Weights of a small transformer language model: 3 heads of 64 (1 for keys and values), capped logits.
Each number is 500 + 25 x the weight over its row's rms, rounded and kept within 0 to 999. Layers, rows and columns count from 0. Numbers have three digits each. The size before them is the row's rms in percent of the matrix's.

# layer 5 MLP up, 512x192, rms 0.0923, rows 257-305, columns 0-95
103:453525461506544506528478474501501508520468514486460485504499510502544494503519516486529490494521480502465473479490505499490468518536494500495543471551522521534500500564495506449528459524494494503495543499472479512532493490465534461500519468497531528458546463502488516476530472518536492465
111:484499503500504504496505511506502480530481444438466524478521548466503515481515502513496478521463482519505514473487527489546501508492462470489519483477519493547506518527455483533523523475510489500496451509549487547493505510512496462527494531520491503531460506503533553506509492473499474505
094:539522517520493502514483505499527531529480487509473463486523486540522486457492472481507494528505517504524483475518509461495509503480488520519497505501479478544517491490456512492544525506451511511492483516498577541518500477511504503496532477491443484483470487467534504517453520479520470516
073:470517493481497473503434546515500518476561503522518493525530499487451485521499512519449480507479457459506517529439512495492511515491501492521507513487478473481471501503464478472502516491508513515510521465485517525479494463487515446466464545474458479490517493530503456476482476488516527498
113:505503520497489486483516521527532485505483515496514463466514488517466536526510538546539499510509522508476486511531505447474520479529487507498511481531492504526462491431480527501444503479489480493499471441545500519536517472505509482480560506459479496487466488501438478512522519487524503550
094:503469533483489462521469497506504520473488479487504521512526461507524525499464512510458500520460528461502522493508487526499477512466504483511498539450488513542493530491481526493529492501481513476473498491517486514525476502539506491515548509490471493460474438490522515474458523506487523506
088:483523503483476499500490492501480450477492503524518513509451488494449514484450482501525505527512492471451534488490492523503463524501495510521492492484511507502490504487520525519502468490494506497494537550487524495508436507536530496531472496540520474506502504479531546529514460497507481546
100:502488474473487500503529512499482554480496449531497527510465471501524524533518512519507487486526497446522529527478554464523482492539535522494485487523498536506537515548467476519524468479506502498461528454514522509496480447507505536497487565570522492487537471521455469503508505479536483473
098:530436445507518477545518518439526501524495474533477485471501474560496455507502494510542454491464496520508506476527505498491504503552463481485462491505500516519473517502503517522559478487516491477529526505505476459486510559491503471507486506550541502495544469516523516520526533499503529508
107:481453468505510478462548480525521465476492512496517506492491517496526485521528525487490495530453526474507491513488477495506549522446481515476512536441464454461500536530465491487484491509495451513502521550489520465506537540485500518526441532500489486470503495492491461490500483497531509447
112:482482534473502522500487526479519473543495521508538524481522531487467510523487467516493499490521486493532493502516484468441508484508471529458508489512489480467488545457535483509505549516491535490535482530507565490508501489483514541481484495512509501528490496486472493470527457464490478501
092:519499546489544524510490509526497453471447490488517445474509532505522462491545490518466499532506506463471490485498477514520513506496481502524509501479484509490499518540511494455494506470436524471496483530499486480483486498540538496490567474479501476515501505505470485477507490507473535495
095:489498528499487487504503490513488495530482481500501510501486503476530536522536516532463499500538504497523495505538501522516479497484557489500469499513431522526519534526488503502490466475519497519483539473492523479466471491514494498479491568508489531469462427472493527507466470495517513497
108:502484517520484489465480467446540483518485469524496502483541537525485486461494501478525513537518483531518498498511511514488527513526481499484495483480522518489510479482529501502559461457435522500494520515471543465478459549519516503500501467527516518488520486504487523502499502459545494470
096:525498467517465510494518525515468480486528506527503466529480503516542536493491495466454505502525484532478525488511501520472517495521532414485465486505485503491519499447486445511483522477526498498476472492515499484474510511505512497504487490522461501533474510517535498530476522520503523518
096:478497505511536457492502508508480483510487485512487500493469484509502510491559506512467498477505499491504512473527503495515470519522457515477538505515535447470516438515453467510456477491548477520541524486525478514429546542516487509477472480514487466470541506485483495517485526461465537434
087:451559519500520512510496514490504452531529536525522499494529458436509458476496491473522507504505461464556529445521465563511524532510539474477482479459510495481512490504518508480512475525488474485466482541510502514493497517477466511493499488454516516483520510485458465515476541462508481524
091:527447527496516530509486544473498466507520532511470484479480510539484519482458500527486468536548479527496503527499533513463518521529506537467502545541427463537504524493488500488553512492521496519514504488507541504502495498469479505494508508511497477478470534530495520490478529530517476494
082:478486494523471492564534543496577497545504508535473441492499538504474481486509526530478534484481505513516485514466508481520511523464498502508547514468492487502539523539510507489472491504474510524503513503528480500542495516534509505466503489515461522468494481499471506510455440491498484532
094:500493499487531494461472491515537486524513525463532512482518483496471525512455494502509488495536518519496464526500516495460512514505518533500518534529495511512530499458497497473460572486517524560485508440548556515486484462467505475526486534481499515519492521441530499507500505505509530524
106:471455477526504525469491519515513494522475504491470521481501468510516494498495511543510521451477488488526488517471487465525471445536516468474513451489501481509468502478476448493495509501455494501509489482503510544461499506509501491479535528459500549479500539486492463503513533505484466457
108:500510512528463453527491463470504479580527478491489497471531548518478508507506532485518477509471527515495479540471490472464553514526494535510510524535511507512494550448490472476546531519496497514512537520542541480493546479497524537528464492479480533500489477493508496497479507523467489453
095:510516497505456498496502508500485513526504523563522510485447516541499493495504503562480491490519481509507487532534541503546508497483511531509475454505457468486536518521510506517456536510455492505528499506514527530526457514525470454489467474541527494486489488514516516486488531463544519458
090:498511512491512482505456520516524473495496512498452486513463468467495458448522501514520451487508527495486470498516527493514511499483529521500474466536520484500498494524470533532512504436527495503521487439510467497508481507457494484475542522485532544472495488510460486492492499544487509467
096:499517521513518487542516509515575515534471509532447460486521510470490483519467464519535500520495467487488528488551524515496454481466521516505508494493523517542502481528502493481468467471484511527485533427502458510510553490511491506513473475470529498499458532498547463495507502486492550548
098:539519512498464456450473510487469482497542478494510492498493508452481480584471481524492550543488514486497530512496478515458503492508476513514492504491542513498473522517510509493468538518512490488544512521517513546514504503519488475508523474517520492528448470522528495488474520535525459517
092:485538499527455487484502496499454502551472487501484497473502510513506536448502511509476487532472541503498528502467429498465511471525512491479504485515486495504536520481500492470486516441509484505500528497480464503508506496475495563519452520485552508474490486506570483484508498534485511520
093:447538490526514510478491509514492505473493499492478541509515511498512523469540520496497491488495473494518515490482512533487485484550523479462482477471520504511503533485506529498493528496453492488505495495491524572461477503514483522471474578524497514531488513508513471479498528510508502525
110:483451441465477515509519493528480539486455511530524518511511467475492462500487506450524502490496448488551487502461521464530503476510473485517490502506461493489482486531473479473503538506522503527474459495526505529503490515503490518524513489488504508473468484518485460491487528443502487514
092:473488491522497481497471490478482474519477505479503500505503509462475503473516545482469537511505476476477508522494506538486465510484479476477509497487499534539497535450508495517531466520519468504490473533496529492500480490532528456499522519512492496496514515458485476539541474414529494458
094:513543515507554515491505525489522453491516477500498565517489536497457520483464516497502473470440475475517459509498518473510477497475540533527462497524523511496527480459527481546496478471502492496484456503497481535543483483493521478510501514498471455473486517494515512493496497504456471514
101:476554495497512484535512479517537506493526521474496530531479485514545428474488491472502499487488504458498541476497502489506472472521508483481524542490499531517464491518471474523517487457495456447496491493502489522486527478489532517509487490503510493494509485479503482492468485502520491505
123:498508504499505532519517501501492528503509501535474470477485469478505526447468523519510493457526459494503563515507536508522498534538530513460508517469465499521477533545470461512512496580522512485487535476539521480502446469510516496478510504558522475515547524505502550531510476487534489491
104:490494485512466529501512540476519502492513497531459479468545471470465538510499457517562499512486453501503536537458513499489485503528486532486458533526533507546494498539540533511521504527508526527536540513500487480496481468517519500507523473508504527474518500530521483477483471506551503473
106:524527503493493495487531448542552467499552550514544493490491507539496459494480507510479484478535467508498489531466459505474507527482506505507497506488485490510516502510469490497541532487500510484514470440529494471468462471480528507526476514482485579531479485509469489487471509544550496481
093:527508461500469515459518508481493465512506497522502492485496491503532525543533479497510485512545542495472509440489485521470567459515483503502433497550512493508486525491478476505527513500530475482495477472490492501528515480491491532501535500471510501445498492544482464523515505518496504520
099:495498478484506510520470509491501488500494503512499504469498496485505486510466527546487533542470482469525528506489508503473570488539504477484481495502489487507434504544534514492512501495484508464476484488521490504471469508538484510517517563506564572476507482484487503485522513521537476489
107:459495486521499497520477491547451504477480492513503451485508531493536459530504499500497508501466500505541504502459481513549493524484503477512528548467535483526461533497533475527502468520467540465498488501435539499473501486550510484502483514513503522483493516553520490529502507500559450453
119:545499491502518524476460495469538471472510493520510520529488515437504535492527486514456491523510524427542502449487503484497489529461514497500465533501484512522539492517539482481529520475488523496511489516527503460490503523530504478510517482524541528496505512473522485507466516504492463487
078:485501480494498469510511505506518504468523509511500458468495494501514527497458512526490484472509474511484564480461486470478476501500454537544506546536518521541567500496512517524482534492493483475506526472508463515481519464534525554550489455511510528535501508525502485520493493516530489456
100:491473491470506503514560536526563465505483556506491479488486536509469495531493505507499533502501504478476469482497472472491508514505549501508497494539486484492523503495506517464512509560483486513488457482492483507558497492496484515488496503465546516481456517434478516501516486488513475491
099:509454508491450461497473486488432501511474514548484469510459473457465475534453481503515484526495465474520476459482496491455537486547473497478471495536468487477505515498515484496499496520490503501490530453497457533487503502504489523485526469476491493445475499534487519472479515553489526456
102:498509497500549529469466538520501506530474483479542489462493500485486491529509530508485505546484520519516534507515477527487521533538476514504478508460515489523489510493516500522505464480509468514501510519489467509549516495478514528525536493535501509485536513530489461510527523523505506491
100:448452445476468502504484486549540526488504488459496480519511514495539507512468495494476526491539528482501462483465520509554507499484519484503524465481466513517483524486486477479531523472462491509487420504518448488474489462508518520502527513499489518493510517504457526454494506488485523470
103:497503513437487485475471537524453494463506473470515511496486495496493489489505478517474547486507510493510495519517502498509513509512492514477485433472462530527492511526518487529465483515461481497442478505470601526526495500475482492496487510448479509484492525504488510504501503482451509496
096:516480507517500492505505510482492472520537494499509525491508498519508499489516503529518551529528521519474478491525494496469537535428503495504503526507480499499514509510485466544501514495474486557490483517487470458504517473535514503484521518524447526491514491495487565509485474505511482515
108:478535507491492474529475510532516503513489490498501510530539518527497494508470517532499438472565454470493454460521519518482468478514494516491449497513518508513526474508481494525520526479497531503519478503489495518493488475505516475500526477527500517514516476527499458511498485477467505468
107:517524550515526454453496487517466487480487496499507544469482482520510501529549547466474509516517467477493488505492512498492444513512496476532543472532493520476503495506484524475528502512485526507484483533476506479503505488488474502512472495523497511487512549529509521502559506515468490478
107:458479528444489514500466500547484441485471513505527506490472546443521470486483431523504539522540505497523495486518498486515496475540523490463482502483465507472497508471471498489510510458522534519507479479470522545484457476515492541459493472470520472499469493501484484508535440480492492504
# layer 5 MLP down (transposed), 512x192, rms 0.0888, rows 257-304, columns 0-95
102:470467505479526483512488474450504460512492480449465478501505509511524515525500515484486456465490503509491483486503522481458506519534471494494511500472538471494471468500478531473482496481475487482531542529491416509486501496527527529503502542489447516509508492498458507496515450501539515489
115:493486524471522525524533514543546472524512458520499524508490547509531481487489516540487463500479547496516505471510502482487489478505509469482528484503523500482502473525483478521518495477484470544510487560542496494483534478537482468518557454501502518532510471451545498475481499483506490494
101:501478523511492507519497504521511525466481494500482493501465515491489488499439474468486522517499475532489481494482548460518505478496504466509475516477457475516528506539496520474470462500547475541522481494472547496501512498512491506451482462470493494518472487471505454491504491478464532523
076:502491474511504524531503530521488496499521527552499486542479494501526478470497482446490515500466523486485509481510482401519471510478531488477523517503477496510489492518537504546518474533500443512493530503511493475559500485543515467482461532490533476500505440521504474495462531483513532458
107:519505477499504506533513526529513521448514464540516492499501504494511481498507517499464520457478500499485508536520487572507500497511526497491471496489528507505485499503486463474542484482530454474522511515437494484498516552521494495478493493504462481479498518483522511473523515510483489494
097:455523517521476464531526529493507471483538481497488493553557539520503496519497510455484489461481508528478501518494520509483513435499521518500554473537536505502472483481541484517489466479509481518549504550489492488480535448533509529502534459469507474520518463518518486511522463499485461510
088:506428512459521482488491515500506486507457492471462518476507526517483524504551484500485463501491524501556512489527508412478499494507524511487510444480461497493523538517503534517492519484518504483540516570503480489537521542494508482548516524486492553498474473512494490473532478492505494478
101:483494489532488481493497511511527481448505502522489508478484537516528478486507507488490494521494501481552512472520494415478485479477504512497477512487549513454516524509462485517477494502522490467538514497493464519491529506464519574501501511525504533513469479516467501472496489479511529463
102:508496509457486483509483455554502513506529498511540429504478511465492518491468485455504505534527468483504518497561509552491515473459515468473453513483496517532481492505540495491527530458518524526534519494475527508488541496494518516452538485513562494503509525525468528459530525541514513503
106:500484510538493459500493516511493433499500514477498474484508516492485473542474489510532536505491512539487487525497496534490543491495514518525510490467454485471520494497515522516503535531535484510491516506531519514491509522485495529502476476516495494471539495504500540529514524523528493458
111:516516523550509505542515553508503501507532460523470482502524479534503437516522507520478516497476516478450495495486506553496455480515465431489513510516516533529485466471539560481487524510489516488536507540496474495516491589507507507485492454502515514544508522502506516550499496520496452533
094:516454501503520493469453508498482497501476540502522524516494545448484484536488460489525451526529554513481492517462573429452516516498539477493500495483500498508523543539494509525486501527527487503461501514515467538500485526473488520503493464485450527472521473446460517464484494461486524486
098:483481542477499516497451491548524473510477489574519501512507485475507502487498505507469490487533517514491503528491487536505484510518511523485451500492479474506495519532463455502529484493495540501501485494494514491478523519479540488451495547538495483467473466530524507493509501479538505439
109:476496536508527497519491508510471553490525507486522533502478523444481482460494513512535529502499501529475522521509485525516504487515457487526537502506485475470498464538459467522499509507508423510515499525530512445506487456482505524520473476502510537458489493498491445496455508470489481458
097:497523507520512480516474511470523483551502471488502515491492553547497493526536523508532485522460503494449495470490508411512545525480505478542491499503488542480498459485483522495562522473500465468570488515520495545513499502550483493522511515494500516491476470508550537508519494497514506510
097:498498502515532524505501504475498490511485527487528475513501488523513532504538477540497546536527499497513501505543508590508489544484489512492541541528474525509536491464533490500493516485504503477502531476514505474499528475529488483505469470494542500491502459498518520522491499507541538509
092:500508474541483514518489486484522503496487499520494478508461470484488516498494470539515497482519515527526518491454512506506504547489502518509510488563517499524467516543483540495494491556496541522516478509500486512511481465538490508540477505484516510540506539499544512488476485486503466512
088:491471463510506514496506501515476451490453510488527497531515535477529473488488495532466500529466489499495539554516495500541527510482560497476483518504474513524515493507506477497478477479465475502544506536452521465485495485504518507556541482521503487509463507541489507481527504499501514504
081:509540488498531487477476493515521481515499525517553461545471491482474508522524511500471508547493518484472449525489517461505479520492514484526511468467538521493499490497476498524498527474534499500472460528529504424469484483561486481507512487554485512461480467492513496472517477484468520488
092:504496516496510541498534518516528526512519456451474557500508494536480510502516504478533540491432535476504499491487484471536471497494496479499466491488484487506469533473525507515528531543497509538493493484479516486494509511504443438516546487503468488524534523494496473478449491534477484531
109:534483498510487500453520502483511482498535511479507523483487477525491477522488516547462455503461492515478512500459500404540456532479476528478491506481499488522515482507477472487512515511508506504554554483483456451510507486525505510494506534498449472478494475499492481530520511529540486528
105:459507491491519488540528504518475477485511505526506458477481479529481503505520496498483541491471487465501506547482472583510506509481438479483490506550516497455469515473482474472523511477513507485500542512472527468521505489467531481506492483483512470499527505519545541503503513500473477530
100:495528496489469489500481475477450461470494506530507496492495489511484530516496501500455482483511556482482495520493515426523525519437539554495486519502494538478553498499503509563481536501505503479492522505511505511509505476447507518474497511544523503426506459516464456481468506472531474471
096:499515513491485482486462480517513510506484502494493481482502470446503537464492549519498511470531514548481519519479471474535474526479528512534491508511481467515498513494458484552477513546500468502493537477487433458448516518541476496524497517477531536475487503475533500505468505491526502499
098:516471448496511522493487470477483507430465524502514461494511512486476512456481457516488482480488467511483470545529534570510517496523513464496463474517488478486528491492532482521494507479490497545429497493469524496466504492448516498466488543498511472520541481511480489483505511495518474504
100:525520495473479482432507478493479484511536523511517507469466509514487482490451464501469558491490537531562516508522459503462536490486515479512531510485522515521524477493558511496470499485489568471533516492479484459506457520522499541443571509477481473530497495523533557491503486488529515535
098:518491501491505553499479488476525506489552533521470473493490470483543502519466494485510516461499457476505506487520478475447527488516488526490554486487517520501472509485470483454476492467498583522516526478506493477514527520529517463473525533533528502542447517472499531520518466510495557487
096:518510508520504506500475558546527510555503479506515509509499512513503540506515495494534459493489552538515479475525520451489544504547502531513504501545484523536471560541545513488468502504536507529532502516500488525482517481480490491487511489498497538486494476514493493475530516487475533515
107:498526489544469480506513548540480472488508490511524493445521534515534471513513507512534479535466471483569478450502480415527488515548476531494511481494488504519520488509475501496499498481474535459484467476514502462482509505468475534512505467524478566489486507472497493452503524493520513447
094:466532511502462475460510521523498468517478535509474526509469510464448492485497504494513497508531443509470486509525497491502539470459518543531514478476507492527558520501498463503547479492502514509485485490499477433504484493485480481500531474474487505513531483527450510491509509508530519501
103:473507539526522503537486533492534490453505462520525466509464540486468506569494547503472494514462508505469485472492497458469486488473533485509491461505508553531490475523512485503478524474486457517486449478535490477521553519510504492500515479505548485508454517492516510498509504468507484491
097:511537465504491507503494530513539456508504507549478484480529520503469468499453482516540519477533498483518526546451503502540511469545532519508486523511502494512487526528517521506476454492500444490502548515532509532532504476431514511477479488477472445521505484474516511536520496461498507507
114:543485529487502513538499483504493475543519528498495496524484554490482503505494498495489483509502502496517493485491551431496536541473513525464487486486486543475490564531473483519461492508508498512530526455507522526531497482499536518518478505541495511503476497477489502504497476478496515520
100:496526516494534479521502495486459457509550470528509527521501492494493551510491475484516534494555545503462501529492531517488489494494507539519485463526459535467433531486513473529509489518490533498438481492510513554523482499476521539492476477514453517480506497514535506497487518485481466468
107:474520509503500485504514484528519460501529499542498507513491504509476468474476483514491530493468508502531449535425525494470513514506504501514503499455493473490463509464498485504493461484517515491479458519497534470525456507425513533499512508450442479552490503504492484540466507511513501481
091:519498508521474492508467505494410535476521494503478542526558475478505502532522482549486472472525493537474517497497534538483502493488494501508483503502474517503528498506467479506514507484558512527561501452512489474550517478506495468513503466480491511484488526510459506511504525485552492539
094:500489521551510480525522495499479505458488481493500541507515508496490498515498526504510490485489511522467477510503518365464509509520490487531506490493487498528535519498468519539472500526507476519493515463506473503482496476478512498528493513522522491481493442478502527515515484508466484528
102:540486472451505500526469500512473506519517516546509460491518453485497465500459493513527538495504482556491511472489529478501499501476555469490506504465504489515476504498485520505482459484529468455477494519486480485495517526480521546511497475452499496483498493530514481526556539505530517438
113:494508479475505476478486483495488503479514528519500493528433504465528511483504503528508512531511515499502528465527487547552482535482513518502496446448470519488498503513497493489504477486494565480494524475495490459516514541469478516535502504513538518536517529500519506536414474472503463481
072:555546526483526475534506521502539505491475490464509462502467493516507539504474452457488497518494500505518522526502496450482544529526497474456512505504503472497511479479478456534508502500524465446480469491515541512510515526463495456472509472530507537520468508484496471498512488526541517498
098:460477532533489477486547468473457496515524541505468549456510503533524496499505503491503483526504523487503501501515522406505487495510534468464499526486468492484481499453497540525514524535528467494570541468515510486493515493480538513512496501505472550469484465532524514503473457527495472498
106:507489509468496477466471447506467498547484525469478497530512512468519501488512438453500493521500492513496551491527474560501546503537533497516492528535504472496532472494478486497494499534496505534477518507507505542506496521516461465492518478497464491525527494494476578497469507518505501496
101:457445538513508511519517502530488523482493472487517461491452498449483506516483503510506499507517483513487524492520445518517524522539537491514519511485490478525508503476511543571459485507448506524482515514519468452496504506514508503507568514525513529512490500505516528487512525491551519502
103:464475501492481500516507499475463513509477520457510511490499534455505519516491550506486512506458531520484467493470476435530487520506523517514511488483500532524485533478485490507522503530465455498528459458521499518496499468490515491510541470531524497466504507488469486505525505471499513450
101:546510458523570498454501528487482518490477496480469469507463473532526482493531487473505502491518525515510509502481524470485462477475506517526484506496515472491523512485449519526532531472483509457499478493444466505476467538505513537504533477561437504479541496490532504568477506520500523508
099:524462523529501514551512506497479492487488472505514505514486473521536495487532498459512490499514499432537497446508495462540472491520465470527498455522532523531496487478483523470495483460509519528529507518509489504484510526471479493481505486519488497476496507513493509454521496479463559464
106:502521451508483499513489483520534467423532536532550530498490548472482511480485514522464477463460482521478487496505485455471516476535460481509494513501530499511488489516510467465539499455507470527546529514484529502544504507537491505480483490503478498493528534500501459466493497478483501527
104:461498519532533513511494456514496544462511544475487501491486410487524466475493551520553498491494462495500512467528493566465508496472467473530500545536497504499474501497469501511504475504491472483450510486510498511505503521522509525508509517501495487494500541481499523492491470446517520482
# layer 5 MLP gate, 512x192, rms 0.0999, rows 258-305, columns 0-95
118:503518507491466473470485512488493498515500514519496511493502514534532465452527536527455505518506520467522462530488464489454500524478540531486524503485471511520511450494555538499474460519504517485485519520508509459524500518493512492487534495524467509478513466482469496465520495511447535483
101:482507454512478481494491522465489446490464526504508502518477514484522542491488457541514512505527538479502494502517483479519508487479522484475517498492486481491499461508500494503504427468528493489457486475476454481496506497491498538519508524476516485526509470526519463521513523497467561482
076:506476479479486571501536505517442495509470526510493514476477518469513511485520482508519525567521539490521483469511491488509488476465474534466478482513501539552468485535507528551500537458500481506518495468514506468500483455487510557498500496505490527521518446524542501512500503534481508449
103:512513512525494501500513498490535480541526495488496464497495514470516511531548547488522516486518497506490519514489552463485500511459498531516476496526512503520479482508469525506460502458479468510541451494560489480528518507486504507493512511511544492478472480490462512514506530487552504512
097:494522547518470466460512502455462456527473423466514526503503512483492507560495482513486498511506551499504487507478484482495475485516477533471482478520497490512492509526484494518492507486558479476488502509511468510527522510528496526508486501524515521477484482516505456504539501515458524467
085:483503474507495515493519460543540514508507504500458500479527503490492487565526524524521526517517512477523507512489495475550490492507490509485509542539504453536477453509497539492522562540496493514484514460505478504497533470493470558528500515491455519509479494528479501509523507518484543495
096:460530523505522508497513478477542442480493532522493486484529509488500468465519478509539494529495520485459455465476454490504517459487490508494509539480527468506504475485560527502557513527467509506544512565457508481500530519543485465503518442448485529484469516544529525528512513501509498523
097:511491456527495510495512490461528541531486463554473482520476524535486448533512499486501466530473481502499490506500471489482456468515461481493494501531523504491480549476524525513534488473510478522523515545516473434531512509470505463529493498530498506489503499479532500467497510497532513485
093:492465470473500467503534503513516446515503553476524485500527505503483503500507476478479518535506494513507509498479470486492491505416498502526492523468431471526493485479465497466501479518508476498467522501477548503488510531479523536516473491528507488497472480495565502499517496500505481485
113:524481489539497502496496515501510494540519443496477523537513512545483460515510490516540510515459457488505518501497466494477500477516480523513491556465539519535503514534485507450514501548500505505509558501514521506553509530481489468502515463512494512491467551492489510517498498528529472488
095:475524521498501503519490421485508466516518494471503496510513484482510481475509519496494420469444459491450499481487471495500512481512523480496534506540502476508494476483449491497485485523517482506465527471492527489527545499472490475520484503481504580493495484500561491520493559499459491477
101:527482468508446534500524532480541503488521498525528457491542505475499509515523501483527474437455521463537463470496517448481493498475447528477494458456492490502517494473488503491519508545489484491500491476567511482552475484545500492495527501501521494514466486501506484486509478473476511475
105:533438507531526515493471531493482489534526544516551481472497514501486506519496515471524510482498537499490459448525555471525502508497490486466484525502493486526498475462501481506486487463525492504468521440547478515502500454485498491495482466513483524514499526499494509531494531500481512499
092:478493528501508455518504495513494531516489523498491530493489503491467481505486506483537502530488521471512553502498507476535499464460499527506520503500501490524487509514504517498506493514531504550491525473444466494543509507468482552510483503435551474450492483484487504489497505484433508488
094:520457467520489476543511518510476460521464478486544513515515480509519524504540478514492503490493486491508517498550485499428487481507466483493510449474445499487514529467489498503460482509505515490496474499503507543488522501494536496503506527499467464454475496486491512490532490479475532517
092:473507505522521517507509477493489487494512546527494484529505493485506461489506520433486518562499532461508496515475479490530504479492518499519484529470486483501479464471501461492515496486504491503474492509471474498490514522489511513502527531501503507505508505465425474521502514493448519483
085:557517509483467468513489524484485544513462506531510444500481471459534456505438512504490518519469520483489483497544521537510523492529510467484500517474493518534543505522507537509496502489456493511490509510515499508520527510526527497473504504478508492492498504504491492522543485472542552531
096:473473539475554482476489471512498491536482482482524559526527510518526479514499544490513520508455495460427455496501512499485460465521522517517480452498520494532514492479485519481525475516507479497497470526492468513495483485560501550482510502496511489491535511496524505497511507509475494486
099:524453526519517502523501504508495516502467471483494467526532495517535495546488537434536527485467504443499500481492477498481479500541500475507517508500469443488476493489476503500503484520491459469496538495500461497502526498492533484505509479506461498507461542564457528530519530476493480524
107:494532506492521498506516469472465531463493486524505494510490504541454510525502515441485479545493476481493472509497496509486545498502486517511506480456525516492498494477519515522487519490514461493508520484474517451527487472475495505520467485521510493535508497514519576519484506443495502542
105:475491500503453433506547471472486488545507523514504494468539537540464514492482500514511488512482543496486460514510521459482498471517483524512519541534493474509508530458500464460540517515497483495507541478529526473504524479472520519546466450476483536513489484519517484529485534536473483473
094:484461492499489547499519447513542499489515472462460466503539510495491518533522503465529542527522515472520463473515500496484490491549477482481521494496498477467472459464471511455528484500528496520496480487533475501488479480473518502505529551465472498535438532530489472556501517501484486532
091:506480499501495527493508531496501483490513497478493516447545514472509472507489497508516529498496506450507518534488505460479511519474468533474499553484480505506511496476504456461481535545547473518555481509484557552541515493513523512522513507443471460531474458550455446539496509495457509525
095:481503510505523514531521519497589546533466490521453472497546520485519463530517506505544493518494488515448520455538489499539484469467492489469518508505513524556498517530533511453489493459454519508471543482507487504555533423509519497484521534504500471492503507493518491492493488473483523487
110:507503530470465514470485535464518522537500470505481513507503513470488499518498520499467553522474572445542472488505470458481518507529488559524487496528536495532490497501519515488494498495532492491522478490538518504521510517522515525530565509538496520485429479525527499504479485482473520510
092:492472491530502503512493536458529490536513500487449510499503493523491521479495532456484500493473519514542473531509495501475550558510533546500494575471474480450504512487556491504496517518431488523559531486531530512504509498470479532508497494551466502468507488500504524502515467549503484466
094:537463518494504482512528498516495447511523481475529497553512486528478499510419531471532497477477539479515490489525500478532487529467512518484529530474477518530522509454469468513491470511563463512495544478531506485527510490492479506523520505515494488468488506450478484495533450478506518524
107:486559560546534448495499483470522498527486488491504517509506522538476531502527496522439496526470514487437487508484446505472493532510534507462473525521506523489513479475537516522483468498477498490506527495497464492534485499498518480479487503502470505515473522488524529514479515533515496448
093:472494466482454524531494509520426528477518485513498513544493471453484474519516550517508534487514449430504477532498469503528498510500489485495476506494475532525521458508495511508508464472481542496507492524495524453511521504502498539512523548497484477536502487469471481517527489490483512492
095:495483512481436502504478456525490550542475512512500472506470484485521466510543479477522553531540512488490514501492480478531496488533481482448508493485490539537498433498499491452514483500468509482499543501496534475467545527517527508489547469522524547499519511498514490518475524470517529473
100:444497517480488475524474520505522504554480457481528542528474477476534465479485512460537544521489456477537487534506498496492447489498507505466515507484464525519518491490489500468549474492483501494491522464502465495525507483540501466491546539496489512500481526489536484474527508514507513471
119:514502507511475475501513508504493456513490484488536519485554520512503508544479491477501553537473531490518471517511477503443532486484486507515487512510494480479530485443505527495460491435485490518531481505492505523502550554506501524503497521476461510501440464484494456500490496507488501513
095:495492481506456489486473506505513457492493536478486502499500508518479541537514430509437492494520517493487487526517465443496478487449507508468480498532484503458508540476492459546493529497519500491505439456489528543499504526462525505497501526469497475491496473556498496518503464553501492503
117:498520525491517481495502456575548471543497542511536541471498523518482469524531531519485457522475467504500472511488487454486545512490491502490519515484503522504493459524477514479552517498502519513503506467558535503473508489486507502487517515470483556488478451489480481503505527506501531470
100:472546486490467539464518546491502499519508473479481497453491549523530527478509484492503498485504495540470473478468524504517512511490482532482499454534532510505519503509497511523527489484495512490473478509521487491538498482473493521496494513505517532537502512478541503519513486504480504496
094:526524503539516497519523471508482521511474433468473501525471481555530498494489446522505517474530492503519455548486501515523483561446518507488478508525464520527519507482478488494498516496517475465532494545483523491497513518488501438513442503507449484491494469511534527480514503482463501500
110:499519524499478508468505490528518459486437518461508505501536531513493524486510500482501509504519548471516436490503515480503460467525513533473456470507480504549506486515485521517486533499527474504513510505521490511520545549465495543486487469511484511550475489526510473514517512508463511535
115:518480493488489498480479501473506490496487490519512511507472527470494537495529485502450501533487519456495482467480502431486497514461520514496503493486503538549513487528526451467548530464481522492493488493522534461501509512547519492524543509519505520495467516485510490474477511496495479484
074:507484557473493502525497472520497536488451494505502535487487482502510535510533531498506513504467490500460507548469494470496519514521488497500515464504491480467546497479505474474534488545495429555502468477461534483486550470560488492474484498481480485488522494477513507510519498512493502487
098:492525513538492453462507484495471508476555505501540527487501505510488488461492498497471498506515506519503509497492509509476522513529515531469500483463478508482493500475490496530527551465512513491501528526504481506461507547442475531484479543524443504479500465548519472495483499524455512528
108:526537488466457473514498483511475496532485522530532456493518466508468508487475509463469566498485482467510479487514540466474497480511519511499493502532448484520512508494505508489539491525492506515504515451564470502474528520502517545474540546520499514491502480521502457494497523503489497509
101:572459473471460520480483533466514502508460477503484517481541501522505475514500535519488529492503491529488486468480531490474490497495531507464500511506488519481497485507504497453505539522466486495537481450518553497497531492565520502545485510462499524517478479478492529474506466509490532484
116:551498524525525482520524513483460454533482468508510554521510523495490493490537533493506520508469507504453473492487502418467499551506452559471505525477501513491471460520487497513478450508505465476520514486497526522540521510512505498512524518513443458504506478497504472527513489465486513476
101:537480487535485456466529490499513524471531552478486467520461442549475467455504534448474491488499495550497534493520516542495456481459542483508503513478489470465471528534473515501512503449478511489529501474507493486477480514496511494512476504539514486462535535513505517537473499549521510490
095:498503514496505533510501487542517501493460511467515481535482501499474498490506444468512473489486496519528523502467492476549480513525475514529475467499491489563469469482493474481475490433524485496518517475548450495515489523436500514487548498513555458511497522516509500502526522503464547488
103:503481498511475528467478534503470467453511507482522468476524488467493492542479535453519510496490545488487534499545464471482547487472491550468502465474446496543495509529522526479496528465506511518515514509478583494477500511518502518478489490506499476485516483527533470474535452516530498523
101:518501531513511493452511484531488508498445451487504565491509490524468479516528554471505488523467478514533469488504522495447483484479507478509499478506509507472489526507478501503504515491482522517467479508515492452519495490521506518472470544516486534446490511516509518492552508464473506460
107:534500506518474525479482496478523548500509524520461482565501535523513479499499518458499508490487487500497503503501470492512497455449511499526519490531534505518519497499518483521486542477522503513447513477564455456482469466480514498519495519503471535500478499552534518517497491454509533476